Part of a small language model's weights.
Size: 8 layers, width 576, MLP 768 GeGLU, vocabulary 32768, 40.1M parameters.
Architecture: RMSNorm before and after each block, rotary positions, no biases in attention or MLP, tied embeddings, capped logits.
Training: a variant of Muon for these matrices, 406M tokens, 6200 steps.
Each number is 128 + 24 x the weight over its row's rms, rounded and kept within 0 to 255. Layers, rows and columns count from 0. Numbers have three digits each. The size before them is the row's rms in percent of the matrix's.

# layer 5 attention output, 576x576, rms 0.0398, rows 73-217, columns 480-575
102:131125142116136118118121121153125110160141136161130124122087111117122092136111143108139123161178103155101123106092132129133108157136115131115130138145114174124112122142118112112154137107157114142110117074141131107103160119136159139144128155136150119110104103102098141142125131138144141113
098:108131148129165130133125120110157106116129131114104139122135099132128106139108125118161172137128104119148166136123126134163137144182112104170152151169170154131106155101124113150128151119109117146157145153137144101119089166143136193132154089180109115155157142107141157128105141130150170138
097:111103059128127156105093167127109105196136155138149139108127152132119096145120157113165105150150139141165156129151124101122128121094165106127146124122146136152131130118155174144133131136104155130145125135151131140161096142118128141154143115126145125113120111170169120114087126145107120134
098:099161127092106132134120111132131109099131095147096114136153100143159119116101125109089134180139148115145106119142126137154122106120052137145127128160137160111084114137144144111169116183083121145103115153144112098142100124105140167151114115110103142141160128144138134131165136163107075101
100:135153180104086078097146118114146135135101147145097123117160091088169148103153102091106159076101134126108115109107092114120116166112166136106121131121112125138098130139123152119123112111180089146152137135155159140122149127162109117133119116139151159095143079153079176094137117166114111119
096:175134137112089144068140103147121138152136110163128099101105160098140126096129116133139113160137167069152093135123087119131122115094088114132088127150137105124164093094107114104147138114119106140120112113108150108074130135146118117147121138118128080106117110134158140151139108114117163129
099:103105098131127133165120176108110151164131166135134114149087141110141111158139131104130122147160116105174120147139150149128113177164114126118108097155111137146119143159163129126069112179112150169155137129137137119127073116133131139139104136140131133149093101109099141171157097148118134135
106:085087096096171107088154151097095100153182079151097074143120149111146142104138161135159105076128137152101134135147123127143117130164151138132091071146137132154142148130143114161146108110128104123162165164108153108112171119123127092160136125112130107119139159067105132156104128079140160109
097:112122124119117141085124123151140151179113130156143106167148143147185142137089097136067093154107098111144112124148165129105120147153123118124151140104120175135109150129126115108116073130134126105122098157174147127172115101128162158138131125164121117093125132122139143109133130130137120144
101:137111081111147116133082137151106149079144134114161127123174117125163162105134101111184177181084167155130171108130099136146128142162137144134163134136145129105153140160169117136077095145115091160155127172146098159148121105119154099113097157098125181160117118142159140125144116123111110140
102:106140162185154157125145126197118158137091121160155158136111123133121150077082153148187135120147151136130150152143105134116178120095145177158130142096122133129135115084102122117172134156155091166133129112147102109115151172112095138151151113131114101127131101098191117129164151130130125186
100:142150040180140122107177105125116135137103099109159087147102114187134119104102124115113146139065155091175104145117141199127121079133116128113099104120066113092188136114084156124157083151132123114141121097163108139128138117130164158098095141168125105113120101126158137115128126117120117155
104:114112111101108101144172138091068134104154129129140108141134137099152078109118149156105134105121126146113141103141146095115151117164073141120138130119172118136140118127116131117149135083116148128134147146161141095113173143134097131163119087127097082128136130151115156123166123108114129130
099:118088137147134106091080110140154127152165125183148105145152125159058134168149081144135146120118128125120157145166158132125131160108186133123134124111138124152147105096112093138095140149138143116094123121160108136124118143110138128074079126131154127154138112118139164136115153130134157132
099:115120119173153143125161177135139124154135101144116109061142144121149142083154145121139149144084108132132161102147147130129118097088091143105121138140105130140149131111124104128155099120132134101113128115134090067104166150114114102123128126142130087139137118153139078098117100160147149170
100:123097122137121129144147104128133156172149119160125108167135112099119097172109092136116160111139096151103139151130119134109130108137111136083176122126101101127103093154155128120137134147172135131116165126126111117115115115063088174117120123111114157103149119116095136073133104157101101110
103:111136139145127101116120143147105155127089137115172153159100141183108147123107161160114112105157159121123104156141143150124122136127177112139066142133146092122144107138133144160143159144124130093170113156142128106117133120105145117111115133118114090128115122162104126148107152112166120130
102:114117083095111110090115110132168108113093105082127136147145153175120159133109140098162091142112134136123176121138158094161128121131104166100121157120135115174125142114128129149116138114138189137149099136129114112102121102137127176135127125129103129140146152143128117082142116114168140111
099:129142108126117161121107126108101146153132132124090119124096151166132194175117103166137133096134133106132079165131119118124096094087152128145136155143163132082108106118153155150142105134129113127132109140149111092099117153130164091148127154107153111103160114112110126114144164119116136132
107:128114133141142142130138146114141094101155177125085099098079119113154132125135107107104150149116133121118066140138147119135108164083097138147079130168145127127098083101084156116179153128120193156150085086114067134145151150116158137134155127142103122121132112150109094082153124076151093125
095:148176161097185156132133164097129108139172113146120165149140199161160109091088127078097142145126108102142119103150103138107127118127143142099142166123117105132123109137109134094166114125096126110126141135126161102160143173156140114111124111108146166113136145166140123142147130126112109134
101:120146134128102179119113080112109122108123109156123115156151070106111160126125143103169167128134135110158132135096092117170144128112142083120126136155096098130083133157114114142189101097139137139137088100140172134123120154161141123110131106119124159109118153159129137150134066156131158143
100:087138090149096142134131076118119126135134126113132116136185126149117153116194124120176086119134127110091079133147141140083146135151133147100114131113143139136141122101126106149138110133136133064127159119152117148138127133122104148107098119137141097156102135121115114141142108077121122127
107:116094130138119122094134105150153147118105166067089127113145122115153121109167142111127120103110119120092123128140136106089180116112114131127103121088134147086109135125110170117153129148141117148111090150074079172087118117144123116121091136119145140125152122127073122106117114068129123120
104:139101140121132153148145050156108111174105146179113101138149135125107125100139119092151160107127121113127161136119097092127098098184119088181145098092140105122116118129137169109117101164149114167135142125120160157116098155143137124133119150163160090144100097075138194133076116118101149101
096:142162129154137089190168134127168135142099124135161115104135131132122104118121099100100178099107146131136156167117101122160117084126137114134086081104117129118136131140146174141180111147122153137118116123116140101093113139106119127134138113122104162143164102094137122117132135140168130133
096:131114109134121128153118106158115092119141190130063097158129171105119134093118155196117169158151117143146122151116124108154116123113130132119137155155146115143117146140160130102115081148106135131079151125158109149106128134124175112126139103176134142125103105125099121117140144114124154135
103:142109117151115154112160096069076168140155139112122150145134074166128132125163191155091158131088124123117165126158078130108096147137093123103118126152141147116154128123117107121143130133136136106126125133131134174080148138158116153091135150145124138123153119142145128128137138128153154166
097:110103107127155138107170142187119071132176124116124163138155122091148146093153166098138096117147115115153136124120164145135112155144150114168102131120149139131140120124131087102129130185124092110116098161108131105120158171114118120136135132136130139135131142094093152129116136089111104160
101:105090134088104143145145127114139128086124174209124113088078132138103067123103132091156120150146145159156110112182121145103115174155106133096129104140167127156123125154093134152132131156143157151088134149166157123110132162091174138129116119098141093092149146129147138108169104154103113122
102:109147105120167148128177087095158132134113147096175117131128102131073108108120104125105143129112137128136121104103109136136108119091170154129126127100121109082140143121116129120137145148128149149099117115149121136140104128165103143123130118105094137159151143125107097115155097143113098122
097:081160127093119147156164127144135096127114074113165124150151086157135130111104122169137065142115155092144103095130116116166115136110146141113101116102114140130152162140121163123178113098113137164107141147150086141133132087098100144134121092122108126129150178126110124133149175107153118141
108:123139069095115142148110135163019150102148136138181086177118119072112118108156091099097113090146100108177092103111132136121145122161134135158177119132110135141176136109157131123109179097146165141094181139143150164121124114120126104120106119171138108161139140146150113087118119165143116086
097:157143136132141100170129180130127104138177120131134153152112152117182164101155126102165121166133111135118124157160114106127128110138080115120144118067143139148085104130108148123161162101119136099139170150131159114126129146160121137129141116163143165120128110136133152153134113145129154174
097:146109131142097130138125144120072165125106138106112132118113181123107151168099099098111139135111158144137163109175106121105123096138137150132105130127105158151103126140065112152171121138143109154169157151166123150101150144135104107124148099132172141151143153170124122119111114159134131104
109:093128160117117127151135141134141097128106134085115106092135152128128133140096132117105108146124139141144119134126151135150125117122151112166164139137142169155133117103106126135169124101110122175122106104142162108110129147128130138101100168106165089136131159138118107135127147168105154112
102:114121140134128129177188115160109117126159098130128124160169170108156152141080169124140109145109110126159130120135152121159120146163097117161107110115121124089139096138124101124145131140128144098135116166113140156113127131134146136137101116149105169109135151175125121102131144136087091134
107:114119122124108112120127150145126091117145118086170144180136116102133108151118132097140125127154154099090119150126145134123142129186113159142156110114139159151087148180141120138128140158113119126094156123093114115119090131098111124155118109174131108143106176131127113127143107171106154112
094:137100157135124118102114168114095122141102095160144139143139103146080130159155104143101125158131126117122126168119147115119116156141133161155153129101100105119141144151133142147099107148113140148122158161133146128135101129151153124116140110138102125135117129132158135167119129103133076124
097:119130130129126072149143113100121137176191111165118115127145127133109117149154142106173141141183134120117148119132160099141148126148070131128165142143124110142123141150119128146125149141122107119100123126137093123139096153111164090119149157085089176102116129143158137149118154116108118151
100:145180178139101121091154147136115124112150124137118123120109153112161187089124106166090183174154130102102101119146114126108125167137118152130126131152104166172107134131144136118155100143147090163121139109143142141150138111155130110128131112118131123122083184131126162125118164133125145112
096:084169162106089088106177144099187119122137105098091116138134148125128129156147175160121154152105132164131094133129134153144135141113144128141073096143142109099161128143175146107118138118132137114125109120155122164143084113108168096163111145107113116136138166138126158131130133153121117123
099:177165120127127178123090091143167106117206101068127160081115161143149151141169159126124132144120097126144129096130106108120110118109101108147132160159143112154160187141111120141159112132092130164096169167135156119130076153139110170145103087131131148133115136134112162118102138146109157147
095:118171103177115136159109132113152099153156104068124167127143111177096101133142177145093094159126096129135148116152185133117153097141118137112139178100130110115107127144098120126081182135113143096117125142121131109171109125145152118154150109157094068107122114141132134108113167158140138112
105:124096136131086151154178133116140110156118111143126128106128116094125083153145127133095159134123105099118159089097093148077137117136152135060158101123153106157122134128124134157146127122121138168114110147123113111125157104142126134144126146142139155131150107113158159127126111141112141119
098:104131115133121108134114118127120195126134157148100157118108109118141131122142095123077133136171131139118139123126144088123153126121137107165123151136158142148131112144160119137079141146166148176135144144143102114137154128097086152107127139114118161123117145152150071119133140109136098163
108:087125140120115151089107121136134137100127122115136152125115102128174137084100150102082108167115101139148165135138159127096130174137110083124152127109105103137079143153111091098122119159127132160125134114129128122114106125114124132132121114112110155147124117179104134123105149121072129132
102:101155160123145096114118127135117099113148075163106147066128156140170150103134138134103150082131123129095155106090168127129138151118168119136126082115152098189143127113160114120120152153134151124144130101120143116128147135175133114128138128121135103118162106131114137125112119166097151132
094:104133161113137114147103108100119123123116098092161077121105100120110137127095109122101147178173112114144096138107149129143143122130140160117120119115100087129134113111097153137160100173122147148165110156145133100164179168091129094142135137119135108101125130121151141125129139133126132125
094:118102099133131069137122149135141098127147103112122126114082130147155108109077154113126155089133109121131152159166165150122111121151118141115149137141155133164126127141087086155140151144113118135126083159131102131143144152097102117112131165122118106128102141131141136061116164115156124109
100:109139077155118141128131152094145103153159162072153150126110147144107127117119125115107118112134110119111103140125100151133128068128101140143161156140164112111120110136119093127140147167137111156158098140149139126141153086140179134141150098132165157090151119118138124136107144164106126104
100:140145122161126102171184162118133094135132106130135129167084134115161134170125078141154123123096136137108146117134153100141133125126173141105131138118145137132119141166145169135161141102142116140102150111152143112091130150154116139139148067113151161125063126105116133148120140088143129127
096:100111135139110158115087092116074154092091125149101113132154133170102116109119125110143122156087108092125100096145119176127137160160104123149117153064137110123101110121125118123135113100097122134134137109140121145130080094161131144152129120101141104136148150161091120138120123152109111100
103:171127158155102134110161104182102119151104137157088122049145158106121102175139118097112116119099130093108124139134091123102139072164095118137150069110154122138139137175071125094120104126162167136169114115108122089153130132115114122152112098127138104129147113139107131110118139119118117148
096:117085132088105099119122120147100060150143119126150085133110136149144121181080097163113102138122126096103138112149156124116092110133120095178167157084172116140132147122104153122097157135181141156089121133134166116162092116155143176155119080117181128064148088111108128115119171121127172117
099:110106184134149079140125090114071168135173136158097125131102145113169156109147118132138172162136152148131118141153150091143143133140122134141135097096100105129162124108136109118155135114155089162093102100162122119089151139131144136144132150100112121131151122143128118132145116106132131153
102:140141170183147115140117145111170162154135156100138072123093141095144215102104113133158104143131158136101126171080121129130126136145130141160089128107105131092136121119141132137103096116141094121093133123126132127144137126119076134131116135156133120142131146137123136072116135142105136097
099:139134189127143112131115145127131075154089134142129141126164127149163086087159144117104143136110158106148112175113111143112147121150122152187201111145109148144072125154115138164084200103125100119113110076114153142141138125133126070108117151129127117134128091066132118124128143127150136148
096:162141078119137150096118166167176129125147115188140082147139112144106132122168117158111086091109157111146136141114129095123090119128102133112099109088133113135151106126152131119118152131105125121136095082124131116127139152131115116104133161113100127128154096086122125107118118134129112122
101:167171099137131118104121126153112133115152091150086101128173142118133109130090122178065135125076094114093148149098137126050150132132113147132086119143131130094174104127125104130149126174105124141107134091140122156173079145129181143115106142145130111151114131125161101134111140145130114125
101:135120174071098131144198092110177121164102146092161093126161103104121137148124135189149145144114090127149154114178121133184102141124138109118135165093170081139150111145130081147119088106139152166142136130139093128150116122112118156125158100108135086124085124155105087140138135192151092150
098:092150130120104114085088125091098139109125124174104096124148154038170152144112121105117132134098132132176100112126118104111130164082188105104099101096139156110122154112114116098193157189111112110145149151131142158132104105120138120124104091131126125158131168100129122130117134130137132099
099:046149108113128085144131209169138161135121104122133149153145169180134121131148140157099124102135099112118115094144157105155137108130151145125124168159109102147133146119175119148109114127118139137115172133129133166139157137119094105096188138146112130105139123143089109124122153098113148109
102:127137119107106177100135142110139148118131135155118081202151054130132110163159141149200149095124110114183115114090130098150167124161130113122117146167141081153140132128153162136119099161139116119167115142116072137118116135154095112136116119132101134116150091129079152113135141133149143133
102:121105089127102106145136138160116144150171083110133149136114094166149159167163133144140119179147181128147105114155113143118122106144144121126105117138092117128105146129120105149154140127121114122170133145133118130075141140128163174102110131141093147120132114145140140104126134137144154136
098:130133115103115122115133102112121123175084081131081112104114093069144102158129112117133094130126163107077165140131134153158133096100113111118169170137136155159091106099124118132123108099130114142173150131120093133131137110141105149107133153105124122142115135131085111125146150100123107106
103:118093111142162106130106143144177167154098071138126132124118103135184118111109115081152156140110127141099098111171135152164117161144108115106115088100141151124112094118150147139134128139095116152115154149116117134139155145160126154115124159166154147118149110146132158090132148136145118152
100:103116134144125141140136111076133153139164120094134100127064118117155129113158142135140147125143092149095093133118120102114082160109085093128154131130143134126099089147162131135096098142164133117104130104165126096118112088143150094147111146092163110125119127148096073127112135137127113082
101:143114130154080075166138139102112138169102132107125157112173135112163104112096130122116131081122155130115110132120193094118126140091157106140139104133086150146071133153143162124142107117113160123125139101165133105100123164138123133139135130098125131138135119106114116144155113116098114130
095:098090092148159207129119091136087130137140089163159093094130170143107116162130155117110093167100145090146113106149124129108128121141125134132110150139151127160154132123114147154106133112155095160118132137107109147119147127158149153158117189100112169108120136138137129080110095127132128138
093:106174160109143147126135142107114097124088165140117153171098108083155145189063125137122127116121122121140147101174135127080151121126171070123106129138099134160110133134135157136179122091154186132098100155116108147172117121149098122160158120131141142143119139123148120107153120112118158138
096:142156139127060144135127125140128124153103147142086138117083153101160119171165120129063129133094106156142111119082146083096134117141152127160122130170111102141126112123113115109144118127143094102161177123146139122102104133142137181147133147131129153149126140160123102106103143120102154126
104:119114084038097140108106157136133124155094126111140171135171179128111141109118112183086096087086124070140135146149137112139153156096141149143138142149168122116150075121131100145121121097151110110129140149093123098115146138125138078144154110141128122191154132127136159161133115156098158154
096:087168172152085158089125101139115112132112129107142174148170189124158136122105148117131103159083132141141144089116121148129140155108104094156129156156134120109134102098082116124092122111112187070097138102107104109153123100137110123113104108130138114122144096119058093092133122105142096158
104:109125099157153179090153136152115115097096152114113112109058118124119154130145126059135088146122161127108076133152139140134125131096108116121129128123143103162112134132119147146127133106112113138157104096170143077102129143157139093123119135153124125112129114119158137098135186091103140146
094:098133095093143152152099134172129157125107089103158108121087152109091134094133124096100105164208098104151210105113139111139128106154120119143084147106145127121102122145157129141060108093114133099107121130099121100167129142129123093155131120126105136140153128109141155154111125134110114122
098:107147082101093146147153122155178138115128118062116115134098146154109103106132138148131156134117133137115147088116167089147151157112121166147156129174144122095142108147123089129103128153135140099126120125138151153116122133111124136087130090157127111169102177091114108132128119118088156117
100:133133170099160138059116116126144106124100115159128174095170111127156112110074137132149116167131138123138112106086090164072112148140099177175122165134128156144097158122134126152094108083140098179117115170162147120134138118138171163158136161149144094105164164130100122148082119153119163116
101:130161135124139104169155163102087127106101135129126166118090122111107141157157144103121099087162148169137136120140116125141113121085061130109119121147124123114129155112143147121126148168133138099126098151167139122115065141148100104149105131147124116169125119128131131092123146100144087128
097:108104121173165181104108133115125111112105088088158106153126158095155076162080159132124132102140121103116163099105122094122142121144134123109160137123112142142098171165117122077118147120125115118134138101141160146126093110112096145104139132170129121091092116117157137121155111152130119144
100:083168139133093083155136173097145108128166137149091130122174135118100155119108121094143122145082167131079108153126168128133075130094119123163135144137107091129075183122151131099097106172147150111084152124135165102146106091135099130177124094140137112132096154118145155138117121149116074124
099:122160123123129105104162101109147104169091156115056118113108110106124175093121167116111108083095130149145087105130163143099135135137121129096090098132149161116100109130120095184140144140145145105124114146109063103107129107159135148144116123107167098090156069104101110153156144128143118173
098:157106136127155133135186079160090117130078077117116123130124116117138165118080156175091140159122109108133111083122108128092160116131072106159155129129112127146153133145148151132103121139147140143096120129177192139110134123099119122127113127079138130113116143138131177104121120106158151124
113:096096155134141131132158139110138157155125133117122136143083160119183095102123103107137136116135122128121149127119122104128133136109126126126091126100114166119130109084136140119172133102103164141119155121102131130147120136122164144110142141131153090126106149163117140100082114107169090103
099:116071094119109130183128175122104109129122170112152086143129123141108115139164163151132185133152112137145159137143140134158115136120115144153112142138130107122118118163109143124153099102147172131158147088126127138146125143115120138132118134087134112131115095117160142124121095126160141134
101:141158112138116154118113100092138167115127077095148099114085213108128056151139094123126155128117110133134158122112138100152074113120123131132134145140121123115099151139105106066131165163181114111113145144117139126124125141088115164123138142118141157114145132135147149085157164126160105109
096:117152111105130145120104173129103139118086147113116094145124137118122100181103110122121125140168123117119146150115123116132136133121144118104135103139127134149085051100134107141163130164140139129131132159135096121161147111114121107117133151123146131146085147097107089142126114151122148100
097:127058126115114111107135137164068105120118141151099098117175124148092108154148157138115116083123121100114140117170135142190094146109129121172155135154132129117119137131108142122128118122099114105132136117093109117143074134102137140118145118130110114070110154100117140163181084120135105132
102:116148132065117118139139105102132107111149118102174166159146124119106119119122161074134132156131170121110108113139125172126110125115124147137127138166128122147142150135166117132157150141126185153124112153126140117129151112167125122142108101140140100105117161118167117106109156124160111113
100:117094134111133127203122126128103120153156146094116113105146124120121107116144087136137139084094133140101123146113162151100119121126136144145135136150131120138138143136159130163115083178134149107153158149101132140116111152084154145134155099168185125150141121141137159159131092131126122117
091:082117141123121143124159141139117154184149096163133133133103052103138129120138144144093111141200087142099094157131122093108102120086111132104107109135119111132142161107113075149100148130110150108122127113117121081135127156110133122132138185122130139111131074134150148145108079125158135109
099:169120152079130149135087089133143124133086126146082179123080157082154097079183119097159089116143128132129120109116140135141133085132151130113139114137108107180108146131139121146116127108134132116137129100131120111118118139087110124098137146130125090133127135115170145137154095126101163131
100:123150129154118122147137084120148139094099136132118134118128154126140204096065112122133124155177086135174144128125152123137127122159154133107151115135123134161159130140117156143072127149126155093128100168147139158130136148158119139115111090141144159136136129144134164148137107124103151131
100:126113139131172121168142146154120171125168119115112162105094113165103151079145164104149133123155180144145112148128127127137137129121120128138110105129112099133153166149107110116103108134116116128076156133150137150102131096103114167128153142119122147079157149139130091154136124128154146105
099:162109151150120188100147115082087081111137105092142166140141107125099105130125176121163140100138135117110129150152152112131150122112137120140127123148134097128133187138161120113108124128135110155138135088127125125146147156099157149175160153100092101112142116118125096155106149117149111151
100:131140125153126108139150161127132113105116132175127097138093115125120173142115099105102126143086089098109143138132109128139149130133096137132119146126153100096124134132108146130121128110139129119148094097101085139111156115134073125116135088143142138131116069124116109133125163151137116140
100:131099181131140109150125153142112089145073136074159096121142124106092136156159166119136121104107192109107158146076145107132135125151156108150094130110140163154126115095117151111143143119113147097108150128126123142164137105112164126118118122143159128113114142134100102098100151103164131145
101:157093102125131134144124091133161124144157109183115149103139116111108181179129123053099126103117143135136111132113153133160173213125112103142095105104100160141110125126115140115132143114137141115088102135138121161157085123130098137115156145091154125107126129118116121103080104142105149141
098:118115111111115116131175119103144153107138151097178105137121102122119129122164130162165129086153154112124123149130125115137117123125121156122110083137152120144120161126156093138146129111147157110109138142140111116146129143110139111136155119117137119154100138115119128140126158128127119145
097:150118099146144108109112142095109096152099144108134114141146104141139073134105107110122108101118166124090099157154105170116119138080125113157185168137131122106098115154150135133151138091140151122126133141133165151114117093095127147127187125089113148170092106106124152120118138140133124114
104:118147096106155112131176148163120139127071083203150116113158110144133172123106148164114108139159147122130113102137124128127133125124143131134127188131084136104155125141145140102108127157122124098120143130117148098109124134137140171148142185107188146104132157102169145122128129082138109146
105:099101130153133112099103179132144158151122130136107151128206141112110098146091163105153120123126106126132178159147160120113128149097110139106118158110131130105124140143117115108137142098111113130118170123138128156117110077150108110139113121167128112133128117156121110140101127119134143123
098:138107100143115106120111162122097118188114119130144083111132165156151093113124130132147136102109100167091131085126169122132128129167110125116138122177137093098163133083160095138140143157132075100107145143151096150155117101121086180095096110102135137080142118113139152156176152179109097108
098:133137091109114091157130097110089109128138112146163144159111107075141143109165142119097104096068093147116153149123118128172135143168139151098138102114147149125145138136144104149124077150140143182132086111113111170141121144093155139156143129103115114115120138153142155136129131119143104119
101:160165092131129103126124114134080119154136142133123140040140168125141164130099109100147121170114129167099124111133102108144115167121126161123165104074108156102130119120132143104149128085105117126128141093125137104124110154177111140149130111110104169105127105113118126116099173140127108128
099:138175140107136164128110111151099100110093106157115230101214120163103124107163100166107189166104162086142129179135139096117120147140142163142156127121092115122120104112149131155102103106149151131152126117128158134118114150133151117100105142134140102131143144153151127087124143136128132150
097:158138143132129156121132092138142096184157110123130106135131124121094146082142132165136158121153133091132134141140155143128155148144115127163157104163111149145168130126133151103125133113106171137109121122142077152116157109105127152131115121082159077138149129114119177149139108133112177110
096:134112078125085112148122173089111129097149141116134127121158125129195150088145158169103121143134153124127104129129122096157113156086077148183129124119143172154097141106084152171102146112150087124150136092157110136122141138106111117148135119163136169125137105110140114149101141133098125109
097:108184151144166137129138152076117128138103143106076134118115109101099131158067134149124137106156144085117141153135118147097099145120139129082144105163117116120167145107159116117106134157097117088136106152167098118152149182103090137142142154138129161118130093097157135085109120138152120125
101:152103074101108129154145196174147122110092130108134115129092089124097100082123150136138133147140140144101095166126125098136147111105162111117119136116093098118146131136138097128142138125147126082085126142144130134103132111110108136140128134137116127087120141085128115109076106138105117118
102:143184097159142132146098167177137153098130116130104106119145152176109096078169134131155135112123143157138138139115157108142098139172128168144119135149131153124115130159160096134114130119108175109139169094093103123149142138115069136106167117154140118126164115128095132131153118165122140184
096:144175151112105116106097143119175161118094131090176117122112140165147089128142092078136106135147145087100099110149129123086139096116143160134127107131127171101165108142151120103178132127120134137162133095123131162129128149148128108149133126106135108154107094111144156128117123136144150103
095:078127158144140105098140160197130122123110124126164126125134112114127080090137149100129132104112090142168120108088139126165142154125123140163096138133119129134134102124121106145102075155078107119105121119185134143137139101137147143099167126158089121121120178126138146107166156120145173123
096:122135131147117117162178113155110148175128179166128128112090083164137106147149155117055097142100132130113118160166123121163144132180142146127090097106117134120123137169138138167145131119163148110124127150116144104141145168129091138150152155121139124135063128095152103137099124147118110126
097:109146152173097089104106151109120112114104119136145114103138107124144180141110097057109109116080102132127172177140141124143138168100137137107150131125095131125166091099141109111099118107104140149107107098109156100105140113118140107132126125120135093126140142158090122142147145175158116112
094:137122135139145169130114111120132129124089116139133121102123152129144137116146097134093118149112165124136121112099113124113132157154147139129105108087125121135131085129147158076118083127138111148116113157105102164156126126108093106134118139134126141130142151165108121119151118124130096138
102:121106129165120156115099142142152117155095144091135143097141142124164087132144122150151102167112163148160142133150128078104125111108115174188144091159095124109079129135149086107139134124168143109138081120111123159070149145131125107114170154188169108154147148121090127115168146131134175092
098:154101113130115116083111089169085087113157130109166147145157113103102151172136122164158096129155119131126142106084092147118134126129138109150100139109115150110152150117134120127161106097138102098107150094133121078152146111124109129109125105116101087164118127169178106103141108083125122113
099:098157134141111125079124086142094157138114101131172123120114131096120139107104116113182125088102129136147122155116128150166134120149135152120149120131202108128115120130138141130167159138134127122136146107103131114155105099154150165125115131136164132108134170118081128117119139106103112167
102:146120094122109130151159116127126152148136114134203141113143119094107136172150116169194120097137158098099107146116103097137108117132135135108116119126178165128110083143086148122112168131154127114151116141113131124162121079112144154134146104102155136165116143152085092152148129139140131154
095:128136118147140155152118144103128117167094156067131092125181105115075168113094133205134125085145150111147149118160142199145104105164132135128083162087118159115136103128115166153115102142123137122126133132135116135130119118126152144112123125112131132134133144118142131113143148092141119097
100:125100136096112158179103168131096136079198074118101124103130099129128122182098115133138103083135136142144142096127104170155137133118133147106156109092142128098118149144123137138114103132137129149126129156109146109122109166122151120145113096118128134142150143094152174160117144165123123158
127:148109111101107092109118136121127154164145114133143152139122115150130134127116116140132145117126101149123123139083156104146098135058137165102113119147083144125151154101107135166111157160119116152144112127151123160104144089121154173166097122103190106139138106121142104094162108110168140137
099:108116174144146113135137130120167084159085113084153146099137085158096123160131133122154165141174129107124102114105139143145132121086111136114134091109107160118096091118125094126121129096139163112149077118140126088111161142120121160112108099176101126118122111122148121091155129131156100131
101:133164127156164125126146181100131099123143129133106111182144114115142125113128128137154102121123129111133138134159136120128121118095103165128140130102123094137120164157145130115104148149156125129110090163153145123160132158103175109119156130122147149152129151134096125152117145074154141158
094:140154186134153157139180139164135178172119136114159096091109134102099137138175144084165168097138155107151160108109095107128119103147137095141158121169155152120129157132099133108128143146150138097123125096137141082110147134141099095145165125125150126133148140106151152109105161140109108122
099:140106121137136135126102135126131131083139091109078119104093091156083102135107135174104124102119145160095170148094128146081122128104115138153128159125123112119133169129147116155119132127095106148122097133121084118126141126136138078097108133124134137117135068145121111091130125100108132131
099:106128166120164173118119154179102119132123102117068148118130152140103138049114140154110107138139169121127105114158124116128157110158159147113108165151141126098123147077115137137123142130118158182103134163100152124138154140090103138147156127133123126117130140120152157099141129122134139137
099:140110108112095189086107130163146145128149137112126110115104097180132134122136151145148145127127133140084112125094116152196117139109100136127109125144128139150149114111090138093149154111131102142080112135125145108139140145170122132123115132161122153139132073149105116113128133108117115156
098:148150111179144097155142118127119116091174089137136133109111109104109112169114134121133193151115116158114136141145135131127098070152133178087117103104127087116103147109133135114100126104131104138155102119131115142191127127116119132128134120103139146125123164129158114118145131171095077128
097:100122164106148130108153118150140094143129108159115127121103087188090155137178140142115118139116127143144095127165116097095143149134128157107136128109152125143144089123127114114117161116115128149135147140168133132119185066125110141125087123138144158125116108098172123124101116103115144133
101:135143161099149099157141146136156129102119132173139173169137134142106118152111118136147160119103122144167179121126145075113067123074126143151129116126094128147115127104159149091115128121075142132151142113112134147119167075154104120138100090113111129133100159113111094137117130114157146135
102:192119131126101170155135122127083131144117076147126126110156134163121119092108152146160146182104125135119144153137125158110109153119109176105156138152123088144126113134150114088133120150121113123155099122106161151113157087142109118118115126125137121144127135162124127179124189114118123141
097:156112120109155152082140151174133144107140103156118138057166138092149113161128093055104119112131157163129117108098097124120127145126144102145120133131146126105113142125110159114144142189101138103134133122151150126111116145148161097106138151140148123124109124128120105129157087088107133135
099:124129145116089179147079133141140165132168115126141078141125123125073125121139144100148133110117114143119104156143126109152112112138130110176117073124145124128164112119113098178119140108093088121098138150100101135097138116148101123136146110143141097086117153169129139104073159111089100127
103:126173164103130112120145117123159101108104158135127125122138097127122093068168160140087143168125132102124125139129131158124137148110136118133169143126165130124133132109103138157091115140098112104130123129117126121131122121157141124126155138102123140123115137091114105100136137152154113117
101:111090104157138142132135130146103153168123076077137107113092115098057110101119122133150106127105153120112151123103141149151115093151123104146128140113147147093141137126149159133134147135133105144120109205127135130099134151131111117078136155132120106136132130123107155146125119114120128116
103:121125130133138153134151065100060151129102133138153145130098084151102144173157185106090188111167140158142155146117110126156142129134130159138121133102141137157106131171081098153120140100121143161108108116130091133139126107174102127154113115110128110127140125120129143132152103122158135137
102:111138124124128123053136132122107082179189115139127109113135082082078097125089102123119138162067138140137136137120132152087144125165159147117149130126116129129143150125145105153160113156157145131149137115147124132128140099152123098156152144158149122120144114107148106106141155137149101153
097:111138135087131098153140121123112144138158141144120103094136122115115135076131135121128154097147122141151123100135116139083117121112136164137091147153104142130127133115112134110136177147098163154143131093133108129118057121119181176111166117136131122109155158144077149159117118135064117164
097:135110103158127098151116110134164112173169134136181155075073148070139137158080096152125143132129147148090104129133132112152097106150123109139161125120113143123146135090105124133111133099116143114124152122139115122155118137160109113112151093121117143092112146135147093122099096106103158138
096:130117073146119105135138135133142122114162170128122128080173149135094114139118116121134134091135154133133131125163154154101144122187145138153153155122119128155095092145138115147174157106181153174122142137180118127106183109111116124113155136134084113160141120148132130126173144157140118108
107:119121123117078135112151114140144106124141122110124126124129098150148113131151116103104130145099145139159108127120130170123139126092113100130096075065136131142140131162106113161149157116107171136116100183157115145110107147121132140154128116122136118103125096086169130114129145080158114093
107:120170115141129100151098100127073124136096106129139135123087128121159156141108129147130129138161125127121111135114116122114109093171125097149122149100154113101108143136118093154106137132132167154145140127142122114131105140160076108155143148147135096139115112122130082095178151138141108119
092:125158125094133105121132156163123143109157123087168095120131132142179126124103128156157138155142111125094135138159130110148162160126127111151117117147126130124124150098064162114120128098143126166104143142132123099094138157103143115112157124120135123113116139132151101103146126125166097112